Weights of a small GPT-style language model, trained from scratch on English Wikipedia.
Architecture: RMSNorm before each block, untied embeddings, normalized queries and keys.
Each number is 128 + 24 x the weight over its row's rms, rounded and kept within 0 to 255. Layers, rows and columns count from 0. Numbers have three digits each. The size before them is the row's rms in percent of the matrix's.

# up: layer 5 MLP up, 192x64, rms 0.462, rows 72-138, columns 0-63
# down: layer 5 MLP down (transposed), 192x64, rms 0.427, rows 72-138, columns 0-63
# gate: layer 5 MLP gate, 192x64, rms 0.453, rows 73-138, columns 0-63
up72 119:108096156142145137118125120105145136144134138152101146130171138136172151134117122142137131157153110137109121069122143104125121161147111132113109147085117122148155118184178098110136154198100145
down72 107:145142079146091124078116152121171131143098123093137127073113114081146125116136109134102144137127071135132111123093122152167151071141157136163116126121110103110138171109122123127125141130142121
gate73 092:129180130124119148126126084104154148111119086155114168118133116140077109117109166134089155126112134088094100102117153095148179132116117123146085140135144108139118110119145086099092119143136134
up73 109:139167175090103159102116123152181135165130103137152170161147146146099080118099132108127122140119132102111132143176104155136098102098122125154138144127133116147122168132091100108127153132127105
down73 110:129045137153124100162150156142157115123134146132099151159113100117142114114120165140141149103161143158126112109126139171111107119118101120077134166147127138137115119099155127155160134147098169
gate74 106:174121149153110153114142137129115143160163121140149103181096104136143063122123160110125127129112096109099147158107134136103109137144078166128138131122136145097091123101139156108091127120156166
up74 087:084116139144107164131098092091148122159129110113138129146161138182109104108166162170098119169133114100142108123097141119129126146157121144130115116122099135113141074145091162143116128146142087
down74 092:152102106132080130130121093141102126197137104129099134143114104163142102122124140104152113156102143124114107124122171123103129133137087156162163125105126140121131092071166110110082142132141124
gate75 101:111129155129145121153135087141104180113173134168160144158102121126149150136120146142134090110161111162111126179105146123126114128153119127145150093107090122146100160103113112121149190139139100
up75 101:123115145114105135153140158119122089123096136146128108116096128120084122151128087126131152143123108088143149148100087142113121122091180146097106102106150081108168113164192127125134147119141117
down75 100:153134112120097153105161134108124142159103108109141132134145148112144127122131150147178110122072154164091136084149119124109104160087179075126126146137125138147140138096112107145145162146113093
gate76 116:109126147090107094124097107134103128130117070092093138137121099098122109143104105150098095122136101091131140134121091110095110153101131110157134132088150129110165156114165110076104135125152105
up76 101:176141151110100112134167148149064110148139057125132104113118141113136118125124088092113111138136138103157135171094123143086125130127118123137136173108125142113092157125122108112107104110161129
down76 105:160156139166139133098156131093125143131159185133092113138129118139115126174161128120138113176105118089145096176141155141152092128117129135148161137144168102145120078138124114115146106155125125
gate77 091:115153123135166087101133115142114125108146144139129140168121155091078113125126149173085116117109142126165117169103137155111116111108118121146144164154116096134081114158139147115103138071161128
up77 093:097139125139158053157147110135103132084161094141183131157128118136146150166143161167147119113124140141148089163123118139114133132161121089140143118152130119131111140159158122127123132114143175
down77 104:107180096137091111183112121153111114126118078142188115162123116112156157111142131111129132120147102150132160123123138116130148121121130114108177093107120122159148091074114106154139142134138108
gate78 098:137100150107102131118130106088167113131081157134148149129109140122120114126141153083127124118106126155106101124142166120135170156125193145101109084168141075133142143154156140137160137117146118
up78 087:103091144134135116132164152169129106139136136127091123114156096088118100153093141098185107140138114150117146084131109162144134141151093118127121141148182108134126182157113143139129097128158139
down78 096:145125111152138142114179093171087151120119106136096156154153090128121148133126108194124106132181114115154136101111099119131101150138137083112141126124140170138096128092115126108132140135105100
gate79 099:164159166103141099119131109168124149090112147168135135108118118133142101151108092113152119146078131123152155132151128118138119092090147114144153135090104108103108123129099150075125082102098140
up79 100:130102142149121109131100123102134109106144148144117145111122107104174189107123138062132163128146140127113108165108142158120092166122151095109160129152105136163160103150182138146135127111138122
down79 101:076114118091111124161134109099146163133111138143116090126098107137099130150132183127110109119173144070140154133144105134092100155130164122141140107139164159131130172120103167134134115130133106
gate80 100:095165120130142125156131130159149135137145154131120136086132168154151131132102126113104105133119170140160106118160153116079198134100150150112105113071113167113143156131106160139128103119131134
up80 104:101125106143114119139093134120148142173210141086126143115123134169140114151133116155152114105133141113118124146126162141076126106125113131134092126073126170133115122104146098122118118162092157
down80 098:146128144149139141111103120135174106096112145128141103136150136180136130124128138103111121131124114134149186092175055114162159122137125160121167117130112122140114103138116080144128118088125092
gate81 095:073097105126099142130128121134097193117137121134138144109140128154101117111146138125100118127109108142112110138171149130138139069140170138128046145099140100155103118138146133118154128128101121
up81 088:134141121106103161143166128110051179131130132140117130093161155106144159152110152110084135151126129123131131147105090120157173140145152069141097106132106096151144128133145141121131131136141122
down81 091:145127150127157098113152143093124112141115125107176128080129096063119129167182138135122103184116102108147071120130142143133112154106117139169138145136117156116133124105095133124117112109130126
gate82 106:077145115122174101126141132156127104140116103158134106149124102104141162142104120131104201157086136146117120139114119110112125185099120116155114074114104131105105117108104111099157120122122137
up82 113:169096149113104179124135132157122142104123140120122120113119124162177135142166127110197108125176166093138150130142131134129114150117176139117145125073134127121134146140094145135115112091113108
down82 110:115111139136124110141149136129106135140143128133149126128112138104155138061147162101116150130138152212096124128076131139131165128148104141137119140158174129118106179105126143137103115174111123
gate83 095:091160101154149088123126162110079163134097138117155135133146084130085111098123165159147087112159131137119106146130150107144132139101145153090131138130146148111147088138104127148122174144124159
up83 095:121149161115171103107134153122096189131108128092155113144114118113089127069125134153128133117150105163119113147134141154135107116136109133123159175129122127110168067145093119138150158128108142
down83 096:078127125095141146138112172141133130096116104137107111121101166118101118126170122120117129115068133174131148088119087114102107107116103063145118089145105140123156112126126135149127111122164133
gate84 096:149124132120120106107156099128145107086071105074140145127131152142142163103134169163129150110124144089101160150103118122115113164102132128142132161161113153120170128141138175117131089093127123
up84 099:156064124123135130172147150098105136151135152168139111137110103123103147171113121100122103137117096128136112113159131163139133079122134176130177084142106102119114102114161121124136145155103144
down84 092:103148112159167091122126121134119117141098106126117158141131161145177083074125110146087125140164114150117093104154111128125110147157104132118094127077146131136156166144160122124113111131167106
gate85 099:160144109119088165120131098089133060119158141133125201149117129139144147102182134104117126156102142117091113131131142123118156153140132159133126083143135128136131110136123137131109154088143158
up85 106:141149139159124085139141124186127152184118113148155146123141109119130104111117155135143112109095086098117143163146084123109104114144111126179128124134117134085136160100125095146147158147083138
down85 110:123084148111102131141104154120104118163161167133172149095172166184148102118117131150119156122160116140093113138159128161098134119112075142137121139117138148081111144094123143130150132134124118
gate86 102:141117144147092137120116154123151135110153116108110113133121148119097120121115126109102107103157151158135160124165170081078148151138103132136072166081198114120107130127135158150145134132141129
up86 105:100097130085121103127102110104096098108124083134150131146143060140152128116143095170123123121171121116117088105111132101152112128088155151128135129140075153142156121141165114139152113133116114
down86 099:142124127144104143138149133132126155146133125128119162110105209147135170116103108100113153169101143084132100121166092146124140119151124120191152125121189110120105146126134116160125144137134132
gate87 105:106113104160132138146112128113092168090125128199161128125148079093169147106131113134146136137099131113157135148120133133147097105096115132113151160120136137179094133106162095126145152130102112
up87 105:115110130108120124116139136134094158107131076196121133134157114141136112107123125162186116088133121076131125131112117137180120090120145133128165141121138153124127183113141126125137118159133080
down87 109:102109172104129139151115134127106115122117151133120085161168104140179149134183129135104120117104112133147173101131095142119125145116138130100113126096086143125141104130172092095127093091147159
gate88 091:157130163116129113091150108128178113130100093166117104135124116114113087114123094134103138118110113123152103122140120119163111122084119147165136156132115128102127116119124184092080117169160085
up88 099:120088130159067121090098118095150096085115115122128123133180112143136105127157129108113121136147104149113115135075141135157144118139119103108085139120087156159131116163109116148085111124108142
down88 104:129146170147120145143124148148152106131141138112137137104075163122128122089150133123159149125155111171114197110133122141095127132146155071090095126159111118137144161138156139110164093131125137
gate89 092:158115092126125140120138127143145165157148165157152118125118131127143132148095094073124114158111134137143161191144148134108084143061130138154125106137149158108113149108116132137097095123108103
up89 079:084153130157141116112129105108092116131109102124099134162139148165140115156162157152164147081118136130149126141160134155115153146137149115122148141060085093180109124137138120155132148103124138
down89 095:189115111120143108123124181117134117139158157154128169143106136118139157133044129124121122105104109130149153149122153100104127167118151115161129145133138114174115116149132092098141142137102109
gate90 102:133117140108156127144138121148148154165118084108149163178126100121120107106149136139120120167110110124134098153117117152178121104162151079184144096146119138151172156133096129096138115134100129
up90 097:123092145077112134146144110114077088126135117171088102078127102102138133138132108142166135116110146136143162132087107138112115139118128118164111101126127125092121149101177115086112140100127096
down90 096:127126111096128140137083089110141083139092138102157137146126119130138105123181144179135159141126133185154139155110126138181139133115138114129118135109155155146127132145116133072154163140094105
gate91 102:162096120164181153105139093127113091117100136132141122174170132120123119095137156156147154161134139061113101123122122080123112135147107113148127157140106153097144107143111105104128125113111104
up91 097:108124092127150154120117138128165131156079112153121101183133145108132121153123160147126110144135125091114135077100123098134154131177099114158122115154107147129119098095142124085127162122078105
down91 102:142106100103156118148151130123141174115142112109116117163141087172126149162127122124074094178102080097119106114127125130138128101093141101096128158139112112172135144131176153121129134135152138
gate92 099:137131148122113102125129129137074132158132123177147143131073112155136093125102121127145121145129099123087127170157140090062107178112132150151152123145102113108157145149136112121151128100145099
up92 097:142132144107122164089155152101129140171117161117132097109124086122150133099129169195096130149123119095111178145123107115115121154140122108123115145127120135068111144112075108104116145122129129
down92 110:091124122151104120141130133128119098119155139137086102133123091063127142122138126137119039159154144138077142160130153129119119144134137160118108179118119130142125140121093142147129149097109152
gate93 080:120152136133137161102114080133102127148105150100173101109119101129143105142153141085129134111094130134131136190122157112137128123110118121175108110114134113185148096118150094153099090146109097
up93 082:159166109095100133149136163171153182139124171100122154113143104115113130105095125126182115125111120146164135143145099086126121115167111148093106127136119156082131119153110152114099139121112120
down93 087:138124132083138123140150116095138106108134121193090106181179144155152094131170106134115141146135132091128146151138156147141134153107104101142151127118114142161131123141107137107129106128130195
gate94 101:124154170149119100140123124078133089130122096095159123121116106127125147146137126180132128126106130065079118128113167144121102107118165112147130083075136138083137118147140148145149129119107128
up94 111:136140085120123113150095131162140157112135141129096113134155117163102147131161128092109151115161132144144143138106132123120155149090135106109099153140115165204134157135148075142092107134116094
down94 097:099129163130129120103161111130092105136152121119171135096153106076140154083146111159108123145092135134143148103150096087119115088151095151121123145123114107127126137158082155080160138127130117
gate95 096:141107101118120133123122126142099104129102111089167103138131095146138115157122076123155109164123156123107118125121148179183109192126185157134127123119106099158133136116114117117102106129133159
up95 103:109116081143165107089125144134110098147162107118145099115152132147103143118167109122147105136093161117091154140100151156132087143088115148135120152100153135121138160090146130135154143137160182
down95 099:090141124104089095124137070127111093120082165136142113136135109118172171120113107125138112137170121103149111099157094137164154145138108144140126127098076112112129133106137098138106153145096116
gate96 086:154154130118164091115141072115082117106175170149171116147113106128124128140092113154129092164151158092102105095132152114118167117121150123133127095139107119134134149114147116157117157123101107
up96 084:107081138155118161120114159126166144154118108082079142130161168132113119136141121177159155106126106123160151144116111141135118119103096133123128154114129105087156148163140170121125136161142084
down96 097:110109154116180130128159125104169117136127121118116096146125133117139128110105114157137130141113109133128140110142104114112185136124136100113085166119152093091151206131101121131143124187142108
gate97 104:108126116154139155110135147197133116137112110163156148117142109111121121111160108114076117170111139100122125132129129121109127167154127103094135118138081120117163183178123154158145153109114144
up97 111:126107092153087161106142144141131125139155156163146102102122137175127144147125107132116169137131142137133101108101134128112128140182129117120128123121131059101190082166121129166143136112123123
down97 094:125099138153081129108153112118161098122122101113098140152157136137104130132124128114118204078116129138136110072118179133135138109102100151148164150111136171136114137124136087117119119144158125
gate98 095:154142148101145153121137110125127125137100089122134116168116136093151071125118089124156125148123118170156125145122138105159153175116171170121136109126140129136164159193175131138113119150136120
up98 093:111105151108129129129109136134152091132118139098111067094163133107132133127147130166118114120111093106142173133100110134109113130110125141118076149057129141130158108137125134148103126129062155
down98 099:101100085096117126132125109132138104094177154162164129122115136149137099107136097108134080106145094103166121132090088153112116103135139157153141158117166172136145079140146145131132136142126130
gate99 097:058127151117152078152128099140089128103139135149146117134111142140107106152169110127139126102074124146117131111150163130146128094124123174097139145111104131111118089114105153095092129147161113
up99 105:143129158150099128110172127118075130110162169152159118123122153132115076110132130129149113135085134126137102140143160089162106078111128135085128158137115101112123102133144138094088115104161133
down99 105:097122122112164151123128106126104080095120108152159150130147123159132139095130126089134115152102120142158087105124115150163129070122072095090131122122172118131166134092146132124148124142160127
gate100 094:102156121149170086086102127140133130121090115158108132100094124130148130142155096141134121104104107151139133077162116109145099150115097139120165166140108163101152097144090112110128153088135145
up100 094:098148094130173101124107127163136150146120127115104141092094100120139134117107139127122106141073136159135149077171136127131162163130117134128109167082094133083124096147134115102126146136163150
down100 106:106151136105116147110138165084124106128118109145118139131134090112087109102113118120113080122122169145139106182117165130151140107094149156183082124115086117154154105117136116123152109107100118
gate101 117:150113127133119149076133135101160151128141179114119116110145174110149106106112127085119100136087129122124161157114179099119150130120141155092072142147130106147125075136122107137158113107142137
up101 108:130132125119116117124144164168074081180123133154153126159137104138139137140132097138128181144146116145104143120111127168084109113143117125097181118155144110119161133136134173175125145124151127
down101 102:147125101140118129100143092167160136136169165113136119079114100099127084094126113149107176142110100150132106145108132154106149122107133153111100131121094100134124149126063132112149115098108103
gate102 095:141142109105151074138151163080073114131135104149123091107104128130134124184131139079123127086165075129146139128112104146114110129151144131120130126109127129101121152148169117122085143133148113
up102 097:134118143157090112130155102163112180130127156138136167108116132093125124098128143171129076157103120155151123159097125111135116168123099114163138166138099117144109124123093107087167123144104148
down102 097:152129136107123108137115156125143130194107120115084131133110138154120142174104141094122111128099136118095110112141116159115110155118175137119150129108103112100138112157113080115107093147092064
gate103 090:131129142156083137095106119111137095081126117101118150159118147133083102098125110066122122137097102124122111145108105111089125151133177137131113152121143099119169106137129140149117176141162096
up103 095:145099127093161116148135091108092123117110138137096129106164146109162155147139142131093138104142156140101152130123148141133154118113121101160094118127132163146067155147111116101110099100109192
down103 091:107153113151146102132117093086106139141145096135103131139086091114157106124145108144122138106126165125101153164111142115100118136162137182133124155149134102106084119129168161101138120105076154
gate104 103:108161098135137134134088135179137102128120122132138107142138106102160177156116105146126157127161133113148108098114126145157108171127092109135121110112161156184090126127090152086126169132119143
up104 088:164148118104124162158096177115148083130125120121120133115130130099184153146119110137134140131168108100157177148118111089126151133156095139130148138181150165129130102136086153125124122151106146
down104 093:116082132130127130103110146114152119114115132148146174130141141123071105096118086095146085113128151147119113141123101117130161100065158124119175099134108154091138131170143113105142129160139132
gate105 102:114131123105113147054107112140132113061124145134137155113152124109117120165155120142137153121115113106110142176103099136150154111145150111119132130154157108187106101168119138123110097130093127
up105 099:101100112143133142092118151127141168110154144109125107113133070130125120179182131147167154115142138124117111148117164092156147132145133154112115101111148105132127078178113129153165152103131120
down105 098:124171125133128163057123135124114140089125133145135116172168128112123124100120141143141124102096106146124086105079147107162121156131124120161149101140099120089113136161106162167112146145110147
gate106 101:142099138157147100113109162116144125145141161136130094118139148050126143146119142121130125157110092134122127070112140136138142167114154182136159145137139124134137105116092168125142101162171136
up106 101:146156114156113118119118113170085096152124149131112120116105115163140157178150087108129182113139130136120150144136140114139110121152111095124110055131143135157133135114100133152136133094116185
down106 099:138116129131090138147089118149108121134161111144142119122116084072122176169114122114102162120099118199108145099107145166160146139140133124088105101118107151098121123136129109109121142127157153
gate107 099:154084138132113087131159139117121145144132106136129144124114119133157148104121142134165128118118122155084093159091094149151067158139118148150160151158150125131128120160147120094108137127097063
up107 095:150154126083103082092097176145129095116149132076130151132137107142138096115065100105150140146139155127138116096107074113114135114109124135114146135121120182116120120135121159121117127157116142
down107 101:112098144148125118064172139137118127157107141136118138106139166152097136110108079129120091138107140127097141127153155147142197087117117103159136099133139106131121151104103120103116157116166123
gate108 100:139147130116086132148126133084174168090090105121098138131077129097093164114110128122129134116141149110131132088131127111153118123155111110145096122068113163169132098090134155115140140118120143
up108 098:151111155105115166137141095095177153133135135110131122141119115132119118153116116094131096139127120101149096143113116160157137133098180127127085180116122118193138139147107176133121132170153122
down108 091:139154119094114117184148149145144109130088140125134098122121145154163126110083207145139124087132121113121121081158145117113095118126139112132105106122144150109115131124165130109142123074132159
gate109 096:112125107100167133109125151134121159106114116148094133140097116132111146159085162100147140135145145142144150109156140171102114120164131099166135077115139126172140089074149143137123097157094135
up109 107:136132132135149121129139128155121163098133125141152086147174113138162134099117115127137137159165112136115131101130126144162110116097125172102134138176093107112053144172127126134139115158115076
down109 102:179106104096124107151136143108151112137101129114149120145094149133119150148137167127143110118139111143148096154144150085077155110115120085131107130152144155114178119142102153166149174142165116
gate110 095:099149128108143140093118116099122082136103126105098111155118102139135134097113118145147166095140121167202141090128105126135144142137107136130095137114125145167101080136142156084131168137125148
up110 102:137165132144143105141155126142145140096124127118139124094160120125077121112146177117098135118076146128101127167165144118114115135126132106132184113099178115090117132147132088134117149101087159
down110 100:123117147113156098105133135122145099144132120123095115172122140060102179131164140158119111132117143160114123143141189121124151157120132122137127104101131105135135143112148141071107179106100106
gate111 100:106093156109113134088141117131092143102108098111094144155124144117126146090110120090087154109141158106086120125132159126097119122151109140156088152132143114149147150146105144149092127190147096
up111 111:122100179104112173106118124113112139094120087128100120120117123114140121082147107091096144126184169100082123116135148107122122108137116114123123150142140148139165115158134148152083127169148099
down111 097:077134182130104108136159171150131143127107143099161135111145129182137119110128156116131111123147155128117130113134097115135108117147104121158129169145139112115108137166104125211130165141131109
gate112 102:128170125145181142127107109154162111096093104148122109080149113151125138131132151135119129124116146139124155106151143138149101095151130124133091110117113157147089111108105113061132120181101164
up112 101:122175107143160098157140140155125124143120098108116123085144151142115111116109140113118130138118128114171131129111134150130127109122136139161064120109147141095092108114093141091142146186059138
down112 101:166142116094113175135137099163163125159113122124136102135125129097113083138106105115125122113126121162133113122103116113088143146134131125146093168095151101146112059145102076156119131130098113
gate113 089:126167115125126108112132131154169134147162121114101145170156088127099137100107163144100142130104141139099156116124116152124101194118101136124180115167103143167154118100135117151139143091145137
up113 088:159187122137113115135104141129091141145161115140138160113083162118101130133079112143129164101144117121107116136159105176112134122146140131155158129161181115106113115083133104162147118148156127
down113 098:162124140144058125139104094141167093111104140167174121106117140135151160115123105141107094094106105154156147090143113114112138102136142104138099108094091120106130109166162140118140131119117113
gate114 097:085112157162162126135126114094161134168164142110116178135150115152146101143096095165141128147130141109145125130132178140155129136122169101116107134127123072129156119085139149111092153139144118
up114 105:105156118133134129106133160127145118141135157134139146108124110139165142127156119143130115160094139104076119136107192083148157151116183160119100137142118137139186122127127125160106172130158102
down114 104:099131135125094117157094151081180158118115150110127076099137130117126138130126097104154113108137129127117165121102106121115128108099131122143161091110182142124079175113112105122156102131122156
gate115 094:127133135103154101126080094107128089127116153085111133143105150149131159165078128122125113086176112104124105123130111144152103148120138080134132178147114154115154143118094108086128151112147119
up115 100:138129142105164122126141111115163083106159149092114161169118142121114137112118117133135114068163126120124123109100121150140135168139141089124133143166140150106133134165059104127155150125127175
down115 089:149104110088139133144102135147136133163127125143113154087111165160154156076106170096105076099107133122131125097106145129176146160102093107154128131144114121146135124155166123139158150150123118
gate116 128:123131098151083156114125156107133113140136126097125158152149086129127139147181156117096137144094141145138125154160146136159167168134163112080124079171176125139104125136135140132125129120093118
up116 110:180120137069153101142146125154149117140153174131111096113194122118148105112111145132146116148139098107129113155082107153142085093139115135137149137108116128120114144136118136111138175084135129
down116 104:079110156104118112138084073107093107135163100143121157093122118126132155169117077167099118157122115131114148138167133117091118105137136131138141130074128106139092149131128126120111118097146112
gate117 114:113153085142134090090080144136110122143106119105153113142189137101119108153178105144129163166096105133093160126126182124149164137127151093119130132132148154121125110134138138114137151149134102
up117 103:126117146159155109097134148084158112127127156163124139121154171106120123122123101158081179145140148098126092096120119135152174101067155118113122132128128139122144123115121155124123142151140070
down117 100:179133148145120079147147134133111117109129173170116151146107125125154102126118131112089135133152092127106152135101126126144138126168106115074094141107151158135109138118202131133098098147137130
gate118 096:127152137129141115148138064143120117138147109114127179124117136129093145148161105151105146094120152140134168095129121112140101136134125138162157113114099122155110167155093165135173161153181148
up118 100:143110106142137153099116172145125081155121153117147101123143124143129149113117165097146112156147097096136105171114140125148119138125146133093105149148157141060140082159142122091087147101129129
down118 101:131100107111124112124095139144139094105150118154132129107148130078130094102102184100136132149105109115069158133123138177188129124115123132131134130137096140135160144153114147106080158110122104
gate119 104:164142169112104157124151130114178131129160131145122146139183149157139132116128124115115158148103122117188089158133124097104106150149113122136111121162112157131175101172093131122129134147165117
up119 111:136113054153175116118150119095077111125108112119104134134086087138136162117132125158134115126128138144137124133107128124135135137088104140131163113156147134120132143095178117157151123098123189
down119 099:167055135099122155106113114134120157137094161132133118118081103121121121118150134150113157112115153120106158130135142149103150160131123116102104151147104132083116155132139150151104140105118057
gate120 107:149093157116143121145129152128115147152119078102154105142128119155175092135129140100141112144069156103124163153139165135123152150115143150138135095114097094130144124179140126175145112135111165
up120 099:157087140171152115121146160142113105123101072064170092114115110134122094148101141132167105134109144122139138108133155124110096153139130120130120171105113150129089124133152096134158133137123165
down120 092:116185101120109110142121123119131134118145176173077140129136136119136150144110128138119129114158067122163104103127056143130135123139090138109106128154135140131116107078096153118115153114149126
gate121 119:114110096108154152106101107153088105125131141174086107151081125125136165145063097125126142109140140109116114123095086137167103128147157108185136146120132115125118133131121140112156132103108152
up121 105:104165148152104123129127162121152118126129158103177175109134105123063077148159163137109100124090133143150118145121141120115144121178133126105142086119132140110136111110130147139120087170124115
down121 103:149112088177138159106106120146116102089084125145095120136108114100104153159140123165132176130120127106121101121109183147145107122139128155187130116136121102142139082100092128138128132121129101
gate122 097:174094127131132119122160190121138152147131088135137120137138128121085120131124145130147171151123145134124128164103086151138126109184116133128159141149168124090159128160119094071111147116112127
up122 100:100167131095116129111100114086140125114089134133140101117128143137152117162084111177132100116166128112142125135103115133137148144168112090154121115120111195129126111141098118171094102115107092
down122 097:108097134099149100157138143121150129138168126153130126116124063134134137112175115126136130129123129152144104098129129138191106079120142169111127141128143141084164161127105159090146171135153122
gate123 108:103151114141127094095129109165135126149149119108194130163172119117141156136108090151129143112152172140104099113101150137139110160177114122125139143126118135119180121115124104111116127130126192
up123 098:090159107148131128124145165117128198143139156104147150130102082151155133121146133130118127110111131155145114120150096110111126127143155124123148120175104150084154094134125085152081129129094090
down123 101:122119150103141149138114194094126109119132135154110124152120104159146113112126139137113121107120070113134153134108137123091097113152167138135082102160142136152118164109170104117074093116149106
gate124 097:163141156129120136095120139161143131115143099092110088152132164139125096142100107127150129136101120140159123147161125138169115116125149144160159124122116175152139135182114206131113114149100143
up124 104:157143142136184123088118148114150118136152116151130162122137119169121137115140127109172112118126149074106108142109157130154141126083143103178080087126151130130117120100113111082128115121096157
down124 100:125082070125103160163109118107126117119072152135164131131155122086134136119114156114110111134112113171136108099148123118099110090096086131079156133115164127128131116122145093136133118150100114
gate125 087:121122131137108152114137113074103148096120106122088101112145148110078191161154101125146188112080127131122123064142117102135117141118118139105134131127114136149115149134110097103127130112150144
up125 083:117139133140140105158116149139138160160112137131154172168104115136154070094118157100109070145148136127140114125100151150128187088149141075146117128118114116120147147119126156161115129139145151
down125 094:185179110150098131194108117140166186110142113144155128154138110144111138144123114156126157111148141125136143128144113152133126101129101191137149114131138125130149143124070124127114124133159125
gate126 091:180101110104121151105157116126122070130146079095145149105122111165123164142129136131160072117106129139127142133141139102129148110120117118122128142117132142145126207173135113112124090147139129
up126 088:154136130154118123120114104121121079121135094109123141112127086115101152111148121153141118105134178175120147127140187112109115167131118169101161171152145150142139171110155087140103105115134139
down126 100:159075177131130127139155117154149122111140120103137140122118133115159162169110133192176125141131098157152171118149150144124136152105099127103108167152148125117129148118133090170130105113137151
gate127 102:134106079106119118102154181106110121146164132113071118170104156100100135132088147117145130152107086106141099124136108090108134118109132129133161130132122102155115142138159177111127106144164114
up127 100:133098110124134095130162087110103099093107143107158184138089111100138148082123142141141121077129098098129070109113148106144156110129127114116119136116117116124111138104143103108113076105140143
down127 099:129151106140139128169115153139144126154126107100097104125088096105130125102090088149121118148115116121123090132140107134110140125105160099149123148133160137116131109137191172114166063151162119
gate128 107:110146100141127095121100116083112096127144111144093178109160097134087149120181165121123091118113105111122134139116068131108116137134108157130133057126142121144156132143129102128120134102131136
up128 110:131112142125139141137129148114121132196126160150120114173137141122155124140123095134147127156119151128126131136141156092103148152081165114126107172109078154069111162120169145162118149140136109
down128 110:123123075130130149121102048166111155127151122088124137124126139137119153121080162147131120115091118128141121131120107129127140130132161169155115131134122121068117146131121059121134141119110158
gate129 097:119115134116073167147093141091109082144132109097122147124145131106148115105100095119131119104119171127203118130112093110139129153163142107069111143135130138146155120139136121113100101128151128
up129 092:127119125117133144108126088141098106086098148116129176116158132150157117124117130102107100087159140130110130155108127155085152177109150142135122144100183131157127139130127144131170089116074125
down129 091:106124080102096135144141126125138150120140090140162135135126119104121088102107125152110126108104107106084114117157076132128135141112147141092139128121121156150069167167180085141119132105132146
gate130 102:143113171139126080125112094146085136139083112132156135132155146134142133112134127131144176150121167109127147112141155151127107151095175122087137107157159125158148148145136111127122109108057130
up130 104:137144169147101081100114136143129091127111123135141105156163124115119129124076167133102125092130139105078134149081158143185128114104163096109137084139133127118114150114106142098117142131117153
down130 099:113092121185118160126165105144147136123132051136106107132144102142147190119140146131120130099111157140147107131160115105136127109141104099114139170130130130152130141168123145168106089116143118
gate131 093:099123115130122128111107131097153129112126087136142128127158139111165096182149152112122134110117117135149123150130152179121138125087130120093152106116105159148151103191081162162110126101166116
up131 088:102135115179114145157107136108147128147131112149150100136139126103147103180167157123112120094121103099152150128096142180119129084107127132099149151120091158142118116170088147161111120129157109
down131 093:114091132160121183091114117175145146157128117169154141126129148113094188116124138114090139134156119110121122101088142112095104160132131097134110165131114156120136137110097109142113150161168128
gate132 096:108140112132140125110123100148124118179129132075150096127124094100187124082141134131144096107142133132166127119084165148141101145110096143103123111127192135141123129117091151133133148114158156
up132 092:189146150113141169060152107152117119139129147115114128135132146117134130127158165103100151124123080156145155144150157158144101109136125148106111115093139117142140119130136105106140138072115175
down132 098:103153129166155151120131130160135115173121155124148122170136099159144151113129126083127152137136104123161137156174141159118140110137103118094143131078212120114132116112143107110155123144140143
gate133 095:146123130115122123102141084098151116121126136196109106116136144134150136102145136159123104103108086152154103125194162107176158087131124124122119109123153114175127121132138136121094142133169147
up133 096:152142102106123137157135159131084080169139146125135103103087088133144156175125144097144168130148110125149112116129126117091129132088160130139170109117152085130106132078132151124146156117128112
down133 099:128182036103141110106123104139133087141142101121115092125154106117107092114084164104135161145160109104112119122135111131150163095143132111142126121128134131150136133130155170130124122103136121
gate134 103:114137150100128111077098079135113135140102141120119145143126145127113094144103109103153167136088164146142130134130120108123098133133156162155126127103159119107122117122217077125149131142124105
up134 106:132137122100157117088096120173108138124115126138086186160130115156111120141075121133117139132095142148129130127110110131163094106138138169176105124092159151136147128088174114114147106145118142
down134 086:109105158151095140095115095124143103139120151094163130114134148168115096076081142141114100114152137125144088114137145065147132108114129104153116084134161143139106135116142134148131168100136106
gate135 096:119143147161160165114111103129134128099138128131143172129167145172069159094092157146127156135093126107120107142136115124098127138118137162160162157132122111129156088091089122114162140112116144
up135 093:154121103167120147150109135093144132100127132099138135139148147125150102069112178132170159147123090162117118144138127125149155134125143154163111135102104074135122077162122155169121130138134103
down135 100:149152114124107182163118157126133148128133149080144108121123159115202124167168147122128142163125121107116124160123135132145154116140127163160133061117121101112125153121123107109094120140142106
gate136 097:068098124115136097111136146163109129145149122133149120113119129148124123159146142107119149120109126192135128146124150104125118198105191113142136103117178113133114140135135173113091114111113121
up136 093:076127152111147092094127142116107125130136137127155096148112146147140107125118106127111093135108157163120160146150130136094085158152129116161152078117157142163124133109160172163101138097107095
down136 098:140129164128162148145116115154145108152130098112117120084125123149155163106052131125157094142144124120146118077082106128135111091134130140111148136162127129135113135169133132110163101145117178
gate137 100:148121132159115169142096120129079157131112108178120101141088110168101170104108154148104091144133112093110134133159092125108122136151105168128117160099126106114121110081156117143132140155122121
up137 105:174087091109113117140095162106142106144127172105116161140197120124137112137153119145160144140145165150111120113138143140168136126105118125118139102169113192149121145149141146147118105130111148
down137 109:165131102092178133159133157137172123130129136099106140124109148154153156146114108111137130121105191144128132122082095127129144161108155168142102118157105087141148139156127116114107111094167137
gate138 091:116152115141113127166110099123085113128169133103146106171117118134143060120116165108113110132145129124161135124096130127104144152130154082126145099107155130167119132143124182139103179100146118
up138 101:117137133117172151116124155133126134109103101146116093146109132130164147092083083115142110136156124155129173124095101105111114153127120083117157131141148098140151101113090174158118137121118070
down138 098:135170146113138136141125167161122137117112127087147118129088129072156117131130161103125159091138119107130123129098101112164098148104131143132126164118099142150151158152130110127079091151067139